Weights of a small GPT-style language model, trained from scratch on English Wikipedia: untied embeddings.
Each number is 200 + 30 x the weight over the matrix's rms, rounded and kept within 0 to 999. Layers, rows and columns count from 0.

# layer 4 MLP down (transposed), 256x96, rms 0.322, rows 49-85, columns 0-95
194,179,182,213,149,204,207,246,157,168,195,235,218,190,182,200,181,160,207,179,197,193,171,218,206,183,190,228,193,237,202,237,192,173,211,249,221,195,199,224,183,199,205,201,218,233,177,240,203,178,201,175,229,242,193,142,250,240,201,219,263,191,243,176,192,144,184,164,224,227,171,187,197,176,183,192,185,229,210,227,175,254,196,168,185,187,202,251,203,211,184,198,217,146,193,215
184,186,137,233,131,206,211,236,202,171,197,166,232,161,234,162,235,152,181,161,184,203,231,157,190,173,212,174,177,247,179,218,239,202,178,243,182,189,203,183,199,137,214,204,241,189,183,246,205,209,203,191,227,239,189,215,183,228,179,191,195,246,183,194,275,183,190,179,194,185,194,173,171,248,235,181,197,198,168,194,169,183,245,194,228,185,232,224,232,213,197,200,182,190,165,220
208,206,203,181,182,227,195,215,195,152,214,236,182,219,219,211,191,164,157,197,172,187,234,192,180,200,227,210,199,161,183,180,208,178,185,164,159,223,227,176,146,191,243,195,242,226,138,201,180,184,199,118,181,187,232,186,181,212,217,200,252,189,189,166,221,182,173,260,185,168,204,144,231,229,196,162,188,235,216,195,231,203,166,206,193,173,218,253,215,223,192,191,218,205,173,210
155,177,234,211,219,193,217,214,210,182,194,272,249,199,165,193,204,213,212,206,192,155,239,142,195,178,216,225,162,229,196,206,188,185,199,218,141,257,175,206,187,189,184,235,212,204,204,243,219,200,194,150,182,162,225,205,221,308,179,195,234,142,220,236,164,123,176,223,226,189,217,208,215,156,235,222,186,209,197,263,242,166,180,206,184,167,241,225,138,229,196,220,210,177,197,196
157,284,187,194,210,217,207,194,199,163,213,178,241,242,194,194,234,305,134,198,227,227,162,245,250,151,190,236,246,231,170,185,184,191,166,284,238,190,220,121,214,211,255,181,193,219,216,229,194,253,201,198,175,202,197,196,158,156,215,248,211,218,225,136,235,180,184,134,237,214,254,206,196,185,164,210,200,152,156,191,196,220,196,188,119,212,244,211,206,175,225,220,171,195,179,188
221,216,194,193,186,223,215,128,177,211,231,237,228,114,227,108,222,202,132,167,199,191,194,178,172,165,129,216,229,210,197,229,196,172,215,234,188,230,185,209,202,205,289,233,239,198,184,253,247,209,221,160,265,214,206,206,224,215,206,177,210,210,223,184,197,224,127,176,167,174,186,229,233,251,157,166,198,209,209,192,176,212,207,227,161,198,252,211,192,196,209,250,150,227,151,196
251,193,166,146,180,170,215,218,225,204,172,243,234,237,197,222,247,197,212,196,182,168,209,217,196,211,187,171,211,185,194,186,184,169,230,219,197,170,177,256,198,186,196,184,214,173,167,137,189,184,198,218,215,207,206,184,210,158,206,205,189,217,157,228,209,191,212,240,170,186,209,184,200,212,171,173,173,233,193,177,185,190,187,205,210,211,189,169,178,219,221,206,212,158,219,216
208,240,169,148,208,232,176,170,212,159,221,222,197,196,199,218,158,201,258,242,182,169,230,196,169,195,226,203,213,203,173,181,241,163,251,221,237,253,194,202,209,244,179,182,183,203,196,238,152,206,218,172,154,159,177,228,226,205,198,204,201,196,193,200,168,188,202,162,208,243,185,194,147,142,211,270,164,187,195,186,158,212,224,191,210,213,183,203,167,128,212,180,182,218,157,203
284,171,203,169,210,177,195,196,269,183,219,251,172,227,208,221,223,203,243,223,185,144,197,218,199,208,222,209,220,226,205,233,203,230,226,232,222,206,231,154,208,222,228,204,159,186,197,216,238,238,199,214,191,182,178,169,250,175,209,174,248,214,167,224,251,211,221,173,218,213,196,185,210,163,185,218,270,219,241,227,209,195,164,184,220,179,170,152,218,173,234,199,150,151,168,174
205,168,145,214,185,186,192,211,225,218,182,210,177,214,182,205,184,200,209,203,158,232,215,193,201,244,154,214,189,250,180,195,203,181,213,143,215,154,225,193,243,166,204,239,193,165,165,234,215,253,183,205,185,203,252,223,178,246,197,150,183,158,197,208,205,158,193,185,231,200,212,215,187,225,217,202,217,240,181,187,198,192,167,152,153,181,222,235,188,230,190,233,216,266,190,172
159,206,256,230,215,185,244,175,233,166,167,164,159,188,203,182,167,245,194,188,203,210,210,154,207,180,192,179,210,230,228,156,192,210,208,153,197,176,151,197,186,189,208,193,212,234,256,122,199,168,227,161,196,252,181,175,195,176,178,177,222,215,189,217,189,193,210,180,204,178,177,224,225,230,195,153,248,166,202,233,225,206,203,225,206,215,167,185,167,138,203,210,233,220,226,206
190,206,216,153,190,246,240,161,173,207,233,262,170,225,115,194,203,163,180,183,169,186,167,219,184,180,203,174,224,206,203,215,148,177,197,226,204,221,177,227,187,223,222,194,226,211,183,235,228,192,170,211,210,227,257,218,206,170,165,177,240,186,220,178,189,167,230,194,145,218,216,221,241,189,208,177,226,207,163,238,218,211,201,168,226,168,183,201,208,217,212,186,191,237,176,181
179,245,164,241,233,219,149,194,224,193,188,198,202,203,233,231,180,219,237,153,250,213,240,213,163,163,235,235,133,180,209,212,212,213,254,202,176,210,234,188,206,155,202,146,182,199,231,181,161,222,223,189,236,173,255,202,298,228,179,167,239,229,235,183,134,210,211,204,166,182,211,187,189,216,200,286,124,182,167,212,208,208,139,239,216,163,169,187,205,216,217,212,198,198,151,225
181,216,199,186,200,227,210,186,192,224,241,245,224,223,226,200,230,199,231,201,203,194,188,234,209,173,153,195,237,141,181,222,198,206,220,259,206,167,166,205,201,184,188,173,126,176,191,244,220,180,229,246,230,197,177,205,209,236,191,167,182,207,237,270,207,172,219,220,173,193,174,192,194,234,194,206,233,226,172,236,196,229,199,161,220,202,194,187,213,183,203,221,195,192,148,165
180,225,271,231,190,169,246,209,202,152,181,167,178,156,180,167,178,220,182,208,156,214,190,176,167,169,239,178,148,205,205,214,193,236,198,187,208,204,199,199,196,202,228,242,260,196,269,95,195,171,232,187,204,224,205,211,208,169,207,196,227,210,174,233,188,188,217,200,198,217,165,220,207,173,201,201,223,201,243,166,242,220,174,232,241,185,209,198,161,166,193,223,200,271,190,243
192,232,146,188,184,224,241,205,168,201,170,154,231,211,216,119,220,189,196,227,172,235,213,219,196,182,228,161,174,175,152,215,193,175,258,231,159,218,199,217,194,158,216,165,206,214,212,251,168,196,168,188,202,156,210,221,165,145,157,240,198,208,178,183,245,213,191,211,174,246,188,161,168,165,224,156,177,212,168,208,199,215,217,204,236,213,221,175,228,171,271,141,183,239,210,245
208,180,186,206,181,200,173,160,177,144,228,226,232,164,206,132,118,195,210,180,223,128,216,188,237,148,152,177,198,203,233,220,186,140,220,206,169,211,149,227,150,181,217,244,177,181,153,232,272,231,209,180,233,203,155,199,201,213,205,170,181,200,146,208,191,212,156,290,244,264,205,178,225,170,192,240,225,225,246,188,199,231,197,223,185,141,212,163,237,189,204,250,282,198,142,194
190,213,152,219,174,198,170,230,181,197,231,163,254,170,262,178,241,178,153,188,145,195,236,184,219,199,160,201,204,218,225,205,177,208,173,232,171,207,171,166,181,225,252,216,209,228,208,207,210,238,234,199,174,200,184,157,253,253,182,209,206,151,209,174,223,179,170,202,212,180,164,198,204,159,224,227,141,207,213,222,185,201,159,171,154,92,159,233,199,233,173,203,242,195,188,233
196,220,234,131,212,171,194,189,193,165,124,196,203,201,208,160,204,170,172,151,122,179,193,182,210,237,165,175,224,230,194,212,178,169,169,178,194,198,203,239,220,204,226,192,234,234,230,162,216,223,182,237,212,175,237,133,235,160,167,179,212,190,214,212,250,243,178,180,163,159,161,176,186,196,217,199,184,181,120,268,146,168,244,196,215,166,240,195,190,105,177,243,219,190,182,224
256,194,208,218,203,187,213,221,173,165,228,183,161,202,203,197,206,178,184,190,212,193,215,161,178,217,225,192,230,192,225,188,201,249,176,195,182,159,148,238,187,199,172,256,210,153,237,301,216,245,198,167,226,150,192,220,133,164,211,169,201,272,196,197,165,203,202,216,221,208,206,214,196,165,209,222,211,223,257,209,228,243,218,164,200,202,194,146,249,254,223,222,204,169,206,172
287,178,177,210,213,253,195,210,217,177,216,205,227,217,158,169,197,207,231,191,233,132,260,184,271,176,149,192,232,204,213,219,207,190,176,136,184,202,186,251,156,228,201,207,164,183,188,250,194,226,170,176,174,192,141,179,216,210,146,227,220,220,177,202,197,252,224,162,207,233,188,227,176,198,212,289,170,214,207,190,218,158,198,209,196,191,174,171,200,188,209,226,215,202,154,147
214,157,178,199,154,177,208,186,244,202,165,219,230,183,211,216,281,194,259,141,189,220,168,225,258,167,136,264,201,203,227,196,166,271,174,152,227,248,212,246,238,160,270,198,249,192,171,244,204,133,206,183,246,158,187,183,223,181,214,222,124,176,234,141,243,216,174,186,173,157,162,222,136,177,206,192,194,195,194,269,226,214,182,210,226,189,208,195,219,211,189,231,223,227,128,205
212,219,186,209,209,206,188,231,207,203,206,212,226,168,246,196,235,195,200,202,230,258,221,202,213,212,186,167,202,214,200,230,186,167,234,244,174,192,208,165,168,181,247,156,205,184,161,232,164,213,211,188,224,199,201,200,183,200,236,212,222,149,201,195,262,206,173,217,178,171,145,205,254,260,167,210,193,164,203,223,168,224,180,199,199,178,151,197,179,146,196,171,201,176,193,176
199,210,217,168,219,221,203,169,292,206,226,200,156,184,164,169,180,240,187,210,248,210,258,238,210,201,239,194,238,193,243,222,177,174,197,234,178,179,221,282,216,183,171,162,58,235,227,177,206,202,202,175,268,255,197,132,245,181,200,176,196,173,146,171,182,205,177,188,170,222,228,212,185,292,133,244,195,166,230,220,167,234,241,189,199,215,202,182,260,137,205,195,248,186,169,166
184,224,148,220,209,174,239,219,198,231,218,148,175,214,257,194,198,115,196,215,228,196,225,185,187,147,185,204,238,248,248,249,186,173,188,293,164,201,163,189,164,142,205,226,175,234,194,256,252,257,154,162,209,139,140,192,200,214,172,162,170,204,231,206,173,159,169,151,235,217,198,183,264,204,179,155,208,197,196,144,250,217,151,243,160,205,139,178,230,172,152,200,163,199,217,195
238,233,161,209,177,221,172,222,263,231,263,208,159,178,231,190,222,156,132,232,194,210,169,122,254,207,151,214,268,202,216,170,253,129,219,214,192,191,173,200,195,134,262,202,241,242,190,227,238,197,211,207,196,238,190,190,192,219,278,214,214,247,197,224,213,184,223,207,140,212,175,179,183,225,154,169,227,168,192,206,142,177,212,200,220,156,206,184,200,212,238,223,211,212,173,156
195,219,171,204,194,163,194,222,163,244,201,181,212,187,178,166,185,145,174,206,215,192,203,175,162,199,164,159,190,213,203,201,175,193,206,202,224,168,155,151,207,206,176,185,194,172,220,259,212,201,236,256,223,203,173,199,206,163,206,211,218,186,213,214,165,205,176,180,223,181,227,163,227,182,148,227,182,158,153,203,193,173,203,202,242,188,214,174,193,218,197,181,225,126,181,213
262,184,143,235,172,226,220,233,171,170,224,253,203,184,207,200,228,169,167,198,151,210,245,175,173,207,223,212,166,219,212,221,157,224,229,197,190,209,226,190,215,233,230,205,212,192,197,247,202,195,231,134,216,214,232,202,219,213,235,202,228,194,230,195,217,159,187,222,231,143,183,187,218,221,149,211,179,208,238,220,168,200,158,191,208,181,178,161,221,257,192,236,229,204,193,193
241,157,258,226,131,262,259,163,242,254,224,183,173,189,217,219,170,205,233,221,199,166,192,181,246,143,244,218,202,224,229,179,158,142,228,174,156,214,202,211,191,185,173,221,180,258,215,177,219,181,150,151,163,223,196,237,208,143,223,184,217,222,190,183,258,138,180,197,205,243,220,180,189,191,137,204,235,197,216,202,138,244,187,272,229,286,196,211,214,204,231,169,160,190,235,133
176,225,133,219,189,186,188,198,234,196,177,238,217,144,178,214,204,150,141,144,200,190,201,196,180,148,178,222,155,250,273,153,163,159,194,215,206,199,194,213,176,182,245,163,210,200,201,172,246,222,152,197,179,185,140,148,222,175,145,200,165,191,202,205,215,236,206,188,215,233,243,201,255,210,169,231,226,149,230,199,195,168,189,219,169,204,218,190,173,222,186,260,184,124,224,175
191,237,188,227,182,222,200,182,181,183,252,113,157,187,163,148,217,115,179,202,241,186,210,211,223,185,236,213,226,188,134,216,205,283,136,205,210,127,182,223,174,183,218,210,162,216,171,192,234,261,202,264,163,202,202,131,195,241,195,191,227,227,177,197,170,253,153,193,218,203,209,159,202,261,239,237,225,184,196,161,234,126,167,164,180,184,199,196,265,208,163,147,192,255,136,246
175,186,234,199,185,205,192,267,181,174,203,240,222,221,244,191,227,217,206,179,182,185,172,228,209,226,218,215,152,211,232,192,180,169,221,179,178,188,217,195,251,207,176,198,209,192,158,256,146,192,234,183,192,225,185,215,239,218,192,206,273,179,231,223,165,240,207,217,186,171,210,183,173,209,184,216,197,230,254,188,169,191,167,183,173,207,240,181,157,211,206,213,247,210,210,162
154,181,162,232,166,194,237,263,173,212,240,212,228,211,213,193,195,205,210,234,181,218,230,162,230,240,216,169,182,202,176,191,198,206,209,258,229,205,117,220,187,204,199,234,241,248,165,219,226,197,224,181,183,180,224,192,233,207,235,185,209,201,240,224,195,182,141,249,231,186,215,211,160,193,186,169,223,211,145,194,155,193,225,242,212,192,167,241,229,200,182,177,176,183,223,204
208,175,199,254,250,152,243,231,155,174,225,187,221,207,138,218,244,231,171,241,212,209,245,209,178,218,194,196,173,157,202,216,165,185,227,213,216,199,130,191,180,184,177,209,193,241,226,204,227,229,242,188,211,207,246,223,201,194,213,180,213,220,207,208,239,191,182,211,251,123,198,213,259,227,160,174,173,228,120,182,226,211,228,161,223,239,211,185,208,202,177,223,214,170,212,259
186,244,173,217,196,204,205,202,155,148,173,146,243,143,228,231,246,218,201,222,140,189,130,224,236,188,257,193,199,209,175,184,220,195,237,209,272,179,204,198,245,203,206,177,187,256,165,148,222,183,160,245,190,186,166,162,187,166,203,185,187,163,208,243,163,216,159,234,229,202,114,126,155,158,234,152,267,160,213,175,153,196,158,174,169,195,224,217,212,230,200,234,196,154,267,149
183,187,142,209,156,193,200,141,257,227,182,146,206,185,193,221,200,188,225,215,170,201,185,218,244,232,190,185,219,157,207,200,181,190,231,185,169,240,187,234,157,245,200,225,194,207,186,169,248,170,196,240,175,185,229,183,218,155,207,204,183,184,227,193,173,162,184,206,206,216,229,162,185,184,223,224,213,225,153,224,206,197,177,225,245,226,171,207,208,179,216,205,232,233,190,189
225,188,236,219,186,252,211,161,172,215,215,268,212,236,114,187,191,156,233,232,203,192,183,153,164,130,245,232,185,219,170,202,238,237,151,219,173,191,184,221,168,184,208,239,233,251,201,173,166,143,231,157,209,137,190,190,189,204,162,224,205,178,205,229,220,237,246,209,161,208,234,220,193,254,200,226,226,179,139,178,214,177,216,251,170,258,167,105,237,230,213,210,196,210,149,194
# layer 4 MLP up, 256x96, rms 0.351, rows 50-85, columns 0-95
189,228,187,179,256,194,227,251,233,254,185,187,167,223,181,202,166,277,229,215,185,233,218,189,157,214,224,177,191,210,138,176,163,200,208,198,214,190,191,191,190,211,195,170,187,196,155,198,170,169,234,192,188,212,198,168,186,225,168,246,171,165,254,196,138,165,192,224,193,218,205,213,190,203,190,224,204,192,222,224,212,232,216,211,198,162,144,206,207,146,194,206,191,208,219,204
208,190,228,211,241,154,196,184,216,226,218,166,230,208,194,200,262,218,210,221,239,199,209,196,242,213,154,216,192,254,225,243,210,198,226,205,218,181,183,245,239,233,187,253,172,185,224,234,221,223,212,269,219,230,190,171,205,197,215,208,219,213,249,235,149,185,257,166,194,197,232,230,210,218,201,217,204,170,212,196,198,190,230,202,156,227,228,208,227,182,221,177,225,219,244,188
174,139,182,178,224,200,180,191,206,211,171,205,219,188,228,226,225,251,200,195,192,183,235,160,138,202,212,191,148,212,258,189,242,225,199,196,215,222,187,185,266,198,205,163,235,194,182,221,235,200,212,217,176,229,251,202,169,167,140,216,235,180,234,265,209,177,204,163,189,171,199,200,179,248,185,201,239,202,197,205,212,171,225,189,185,228,209,179,186,217,206,211,189,269,230,191
231,193,227,253,208,220,246,227,232,164,189,156,209,166,227,233,216,177,231,219,229,198,229,232,164,193,164,168,132,235,243,249,221,144,225,179,218,279,135,238,206,172,222,225,211,192,242,188,191,268,210,188,196,221,210,216,263,147,222,191,222,166,227,278,196,221,186,159,183,165,198,221,221,227,165,212,160,216,246,231,159,212,305,235,201,175,199,232,227,187,196,276,238,230,239,201
254,136,245,98,183,197,198,235,222,222,187,194,142,161,193,231,213,217,194,214,228,181,193,237,166,240,189,200,223,209,192,243,228,255,220,230,166,160,142,229,180,217,263,214,177,156,196,211,184,135,235,172,188,165,188,198,191,202,187,188,187,194,166,227,154,160,143,187,242,212,195,214,167,191,194,200,163,179,192,157,183,258,239,158,131,218,202,214,213,154,206,227,172,209,168,230
217,219,182,221,200,158,179,186,182,225,205,191,223,211,203,209,233,177,185,168,192,181,201,203,202,151,249,159,214,216,144,198,208,160,223,217,203,215,173,191,212,182,210,150,187,231,203,178,203,176,204,184,206,203,148,221,155,195,234,177,171,182,176,209,196,215,165,207,158,206,182,211,185,169,187,191,217,165,188,180,204,194,215,223,175,229,213,210,168,206,171,169,189,185,199,201
117,227,220,252,178,225,228,211,184,156,173,182,184,187,192,213,202,239,170,185,188,240,185,174,233,270,177,213,205,211,210,194,218,205,211,214,174,250,204,194,181,200,242,192,215,223,184,216,216,203,186,234,272,224,188,199,179,209,200,207,196,179,248,236,242,189,206,222,169,196,194,214,226,250,164,193,240,190,235,167,173,204,198,195,150,180,228,202,217,217,176,172,198,192,262,152
207,233,206,200,224,202,178,220,251,219,186,204,213,207,174,250,169,196,218,238,252,215,206,207,241,242,171,212,173,230,305,209,207,255,222,194,195,202,232,209,236,192,181,233,224,182,228,184,181,184,196,211,258,212,240,207,186,195,228,206,243,150,183,211,182,208,205,184,208,214,166,200,135,258,184,203,189,246,146,203,182,226,159,218,217,210,187,252,264,231,232,206,245,263,200,227
207,209,236,232,156,194,199,158,225,234,189,176,210,220,220,204,187,217,185,202,194,158,158,211,197,208,228,211,230,134,233,240,191,192,269,242,185,199,217,177,152,242,214,231,198,226,230,210,198,230,247,180,202,199,209,191,240,164,222,257,238,227,193,189,208,191,242,225,207,181,198,209,236,197,205,191,214,139,219,195,234,201,225,242,241,188,204,209,174,177,191,203,193,155,181,240
180,249,240,228,218,202,265,228,251,226,222,227,198,236,251,202,202,229,217,251,247,225,213,190,228,230,235,237,232,251,244,213,220,220,211,226,265,233,219,238,232,235,255,209,202,236,268,226,208,209,267,229,241,254,203,208,192,222,210,221,289,232,214,238,217,218,253,204,249,208,219,228,263,254,233,213,248,247,223,250,248,218,238,254,226,234,217,186,223,209,228,241,234,228,256,231
174,223,201,156,170,167,206,253,223,203,197,170,224,202,196,212,187,218,263,214,237,190,203,190,261,253,225,197,177,210,175,220,193,242,221,176,240,187,222,220,234,219,173,230,193,192,207,179,161,208,169,179,163,186,239,231,215,203,229,209,170,263,192,148,233,199,187,210,198,188,196,217,170,226,255,196,219,227,178,172,189,293,180,208,204,172,195,210,231,224,214,166,200,224,161,229
156,206,168,194,214,174,172,277,234,152,211,169,200,223,193,184,215,220,228,206,192,163,197,186,167,206,230,118,209,214,250,198,162,229,238,221,185,219,213,175,224,225,209,204,170,258,207,184,240,156,176,225,197,226,249,222,186,186,240,278,255,210,217,192,210,278,152,205,230,194,202,190,240,278,199,179,149,185,214,145,163,185,251,149,209,210,167,247,232,199,231,247,225,230,224,179
208,155,194,176,203,222,164,196,251,207,162,206,221,194,259,201,138,215,214,166,197,222,159,146,168,171,189,171,190,99,199,189,199,223,184,183,210,188,138,189,204,144,209,193,147,175,215,211,212,237,196,209,226,218,170,230,206,240,228,214,206,167,216,193,166,232,231,196,181,171,199,185,134,198,250,238,238,186,175,231,209,231,215,201,266,192,247,200,170,142,193,181,208,203,168,135
215,252,224,226,259,231,251,235,218,222,247,211,233,186,214,201,180,226,188,235,204,236,224,195,209,250,238,221,224,241,236,230,194,236,212,233,240,227,213,228,228,238,251,235,245,243,227,193,220,236,248,241,218,227,230,237,199,213,223,249,233,207,213,262,256,226,239,212,233,220,216,226,223,205,240,251,194,241,231,232,205,200,212,232,237,201,224,218,226,192,242,217,221,256,227,242
187,158,206,166,230,241,224,209,193,209,214,201,159,183,214,127,195,170,185,166,191,189,187,163,136,196,207,213,214,231,125,175,212,215,232,203,213,174,205,141,211,206,204,228,205,199,196,167,262,220,194,187,229,210,179,248,160,170,160,152,205,141,176,190,219,168,162,217,205,188,225,168,187,181,209,188,238,201,187,189,176,171,213,163,245,239,200,181,118,236,168,177,180,172,161,230
161,207,264,171,176,185,209,269,181,206,246,215,155,191,198,171,205,257,167,188,146,194,215,209,201,177,173,191,231,179,202,228,222,221,250,254,249,166,185,212,214,196,184,156,190,188,192,218,175,166,201,187,210,276,210,200,136,182,207,213,248,193,196,152,222,177,254,207,188,195,172,233,229,237,200,193,271,186,152,188,175,220,200,206,140,223,153,188,250,175,176,199,134,253,177,137
234,197,211,173,229,238,195,235,230,193,184,189,233,213,189,176,209,228,208,223,192,157,194,214,194,173,203,189,229,165,240,185,234,228,228,209,114,204,224,245,239,193,230,228,153,199,159,180,216,212,171,203,217,234,190,183,226,212,210,233,213,248,196,246,189,246,247,210,211,201,226,207,215,206,213,218,226,175,168,193,237,193,168,200,241,234,260,184,202,169,278,189,221,165,223,238
220,175,253,138,206,229,196,174,231,134,171,209,190,211,196,233,166,200,193,289,211,254,209,251,190,159,187,189,241,218,227,223,185,205,197,188,180,203,200,169,143,211,235,205,206,227,162,176,159,176,181,227,207,212,155,157,159,201,200,209,177,189,160,161,139,182,231,183,213,238,231,206,237,205,165,144,156,195,207,200,203,279,179,238,224,193,198,196,241,176,218,195,228,181,169,233
219,169,155,213,185,218,233,221,223,193,206,205,233,178,146,197,207,162,176,242,208,220,153,199,205,173,172,158,207,205,176,227,229,276,261,255,182,263,187,191,199,196,176,191,224,193,179,160,183,176,222,170,175,181,210,236,219,208,173,220,150,196,177,187,144,241,240,185,206,231,205,225,231,152,179,181,232,193,150,204,194,192,185,215,166,210,144,193,182,219,215,261,265,168,225,179
167,217,197,187,192,184,209,158,211,229,205,175,197,198,199,202,180,182,180,250,148,144,169,188,153,192,194,170,158,202,214,242,157,203,218,179,208,199,201,204,204,216,214,204,203,129,221,214,265,202,181,168,213,187,216,175,124,190,252,166,121,194,182,145,219,254,189,209,207,203,194,224,186,144,214,209,163,158,173,189,226,270,185,202,181,197,234,208,184,205,176,205,225,184,177,212
214,192,187,165,170,174,181,205,209,206,207,180,195,218,177,167,212,250,205,162,231,205,187,168,206,195,216,267,185,169,144,198,222,211,206,248,186,207,166,179,218,229,163,158,263,210,180,190,109,192,219,177,245,193,181,222,191,170,167,168,165,221,223,153,144,315,186,213,214,171,138,243,200,154,157,185,221,197,177,236,210,173,216,180,193,212,162,190,181,139,190,133,189,177,228,206
200,198,208,244,192,219,206,140,204,223,195,193,201,191,165,220,190,165,207,149,231,174,192,232,205,162,141,177,198,200,264,192,268,225,209,166,212,199,191,181,211,187,203,222,132,189,214,161,208,174,155,155,172,197,184,226,218,240,180,159,167,239,175,163,229,200,203,196,220,185,220,207,225,216,285,213,229,195,206,158,212,227,232,179,212,180,230,196,171,226,172,209,216,214,154,192
158,215,251,240,197,211,256,203,147,183,260,172,209,200,264,215,235,167,177,219,223,228,193,129,176,250,200,195,232,207,201,161,248,187,247,160,222,200,117,220,216,179,280,193,217,254,211,215,212,229,252,182,161,207,156,203,229,129,246,144,236,184,208,214,231,171,247,179,181,143,164,215,214,218,228,177,194,198,215,208,133,174,235,191,212,218,215,231,237,169,151,236,179,188,232,222
206,142,194,226,162,147,211,236,238,215,182,160,209,154,205,223,156,231,145,157,181,217,210,263,165,187,199,143,168,178,210,219,150,173,201,176,129,244,265,117,205,150,217,185,173,173,159,192,216,220,153,207,184,201,216,234,136,163,226,163,253,168,187,199,268,192,225,167,170,207,183,227,192,242,134,185,161,167,200,204,234,220,243,168,230,198,243,245,203,183,218,247,228,193,197,156
223,197,269,165,215,208,179,210,183,199,188,157,182,168,196,174,213,221,204,264,188,148,130,215,212,259,196,207,214,232,185,177,232,243,224,238,157,124,197,247,182,198,239,177,192,232,163,212,276,179,229,205,245,206,183,197,194,183,146,164,223,222,180,220,177,193,161,202,181,146,212,166,215,183,260,203,176,203,237,177,146,238,212,212,199,230,232,216,227,207,193,189,267,196,168,194
221,222,224,172,194,215,160,180,143,172,205,255,224,183,207,185,178,223,223,230,199,219,178,241,175,196,243,211,202,175,187,186,195,252,189,219,173,190,210,233,204,187,198,185,191,206,219,179,200,204,182,176,201,206,227,200,224,210,155,194,226,163,196,183,192,258,254,140,190,188,151,248,213,194,266,187,226,161,240,202,179,174,231,176,246,196,175,146,199,202,167,229,176,240,216,212
204,224,200,204,234,234,197,194,254,239,210,170,258,183,213,199,157,174,252,209,240,227,163,211,232,186,201,177,210,203,174,196,239,186,156,191,201,230,227,211,203,190,203,214,200,160,230,214,215,237,187,221,158,210,200,244,231,265,209,182,184,200,180,224,179,225,158,165,219,228,191,197,199,174,261,228,200,236,185,211,228,218,213,171,229,187,233,231,183,188,223,193,236,198,206,212
194,206,212,214,234,200,206,247,158,131,169,211,223,202,192,217,196,245,228,229,159,206,159,198,160,225,198,202,252,175,166,182,197,224,209,192,204,132,191,216,177,167,193,101,193,211,213,192,198,167,230,160,207,201,196,140,119,247,209,169,238,222,174,219,157,204,249,211,227,225,167,216,223,135,239,170,164,169,168,154,198,258,274,193,163,173,197,185,203,167,198,229,206,235,150,177
203,198,261,157,233,241,243,193,230,239,228,164,207,223,222,253,191,208,192,208,180,206,155,215,225,212,150,221,217,221,186,157,214,218,189,165,247,235,138,157,181,164,203,197,200,158,137,195,249,187,205,171,198,193,210,171,208,187,193,133,233,205,166,213,166,270,180,216,242,230,197,215,248,164,226,210,205,170,197,147,226,259,232,215,209,199,217,182,209,204,250,174,202,205,221,185
197,206,195,262,163,209,221,216,203,241,212,175,188,140,195,208,173,176,217,186,204,254,207,173,236,212,186,175,231,216,160,200,213,162,211,184,188,207,149,266,198,139,235,218,213,273,231,165,174,250,226,190,225,188,254,186,268,196,256,191,216,237,180,229,182,242,195,178,205,157,269,192,205,245,185,158,203,215,175,221,146,176,245,127,183,192,203,199,211,210,174,248,249,227,185,220
218,219,194,196,232,244,214,206,189,241,231,226,200,200,196,153,182,186,237,236,189,200,187,180,209,192,234,172,232,238,190,225,213,190,210,250,176,215,176,274,183,207,223,206,259,231,276,187,244,210,206,229,219,204,235,212,203,209,192,175,200,221,203,204,235,193,196,130,208,208,205,162,243,217,210,239,173,202,185,225,237,201,218,229,258,202,209,253,276,253,209,249,214,217,238,216
200,178,208,237,176,213,230,192,208,216,135,198,142,175,232,193,242,215,201,209,200,135,221,259,224,181,172,203,149,211,219,194,206,203,234,211,112,230,187,172,219,136,252,157,221,187,233,205,279,226,187,197,219,181,234,216,184,200,189,126,199,205,177,156,238,168,233,215,215,197,215,165,179,155,225,236,214,225,217,225,203,209,180,184,234,199,241,208,251,206,197,177,214,175,199,200
214,197,170,160,169,179,177,204,223,201,113,163,167,181,234,193,189,217,222,209,233,178,184,205,227,224,229,132,156,181,248,188,215,187,181,190,200,159,207,234,167,231,229,221,170,189,214,218,230,233,181,181,179,186,205,254,151,234,193,229,211,115,217,160,168,155,212,224,218,161,213,229,213,183,197,212,206,182,237,230,206,211,213,222,178,162,241,218,256,154,193,233,243,220,157,204
169,163,232,226,154,215,245,227,164,138,189,176,224,186,217,224,220,241,210,275,201,170,215,215,162,237,186,156,233,192,270,235,166,269,192,170,164,189,268,192,226,232,231,238,188,208,226,204,205,117,231,245,222,178,162,182,193,220,227,227,255,210,212,254,224,167,182,220,247,178,213,255,205,258,151,148,161,201,181,150,195,201,238,189,150,218,185,183,251,157,178,243,236,146,207,229
207,235,231,215,248,221,228,262,177,140,213,215,221,242,195,200,189,212,192,195,220,223,209,150,190,195,209,197,220,225,166,207,250,181,202,203,227,217,216,230,238,157,152,199,214,202,240,202,205,250,204,186,232,251,163,206,175,243,237,159,249,229,222,212,239,218,231,198,165,189,186,227,221,218,211,179,203,175,249,223,188,221,218,169,154,234,199,182,198,213,180,177,140,228,230,197
255,164,115,235,167,177,197,211,211,189,184,176,218,202,178,258,224,257,181,177,194,185,181,231,142,224,203,176,186,208,191,197,199,155,180,208,214,194,203,200,158,185,191,286,190,263,181,151,198,213,199,212,203,227,216,216,219,171,221,224,189,228,220,203,218,219,129,208,215,230,243,258,226,290,196,198,141,179,224,196,154,197,207,176,187,167,206,188,188,178,216,244,180,199,209,219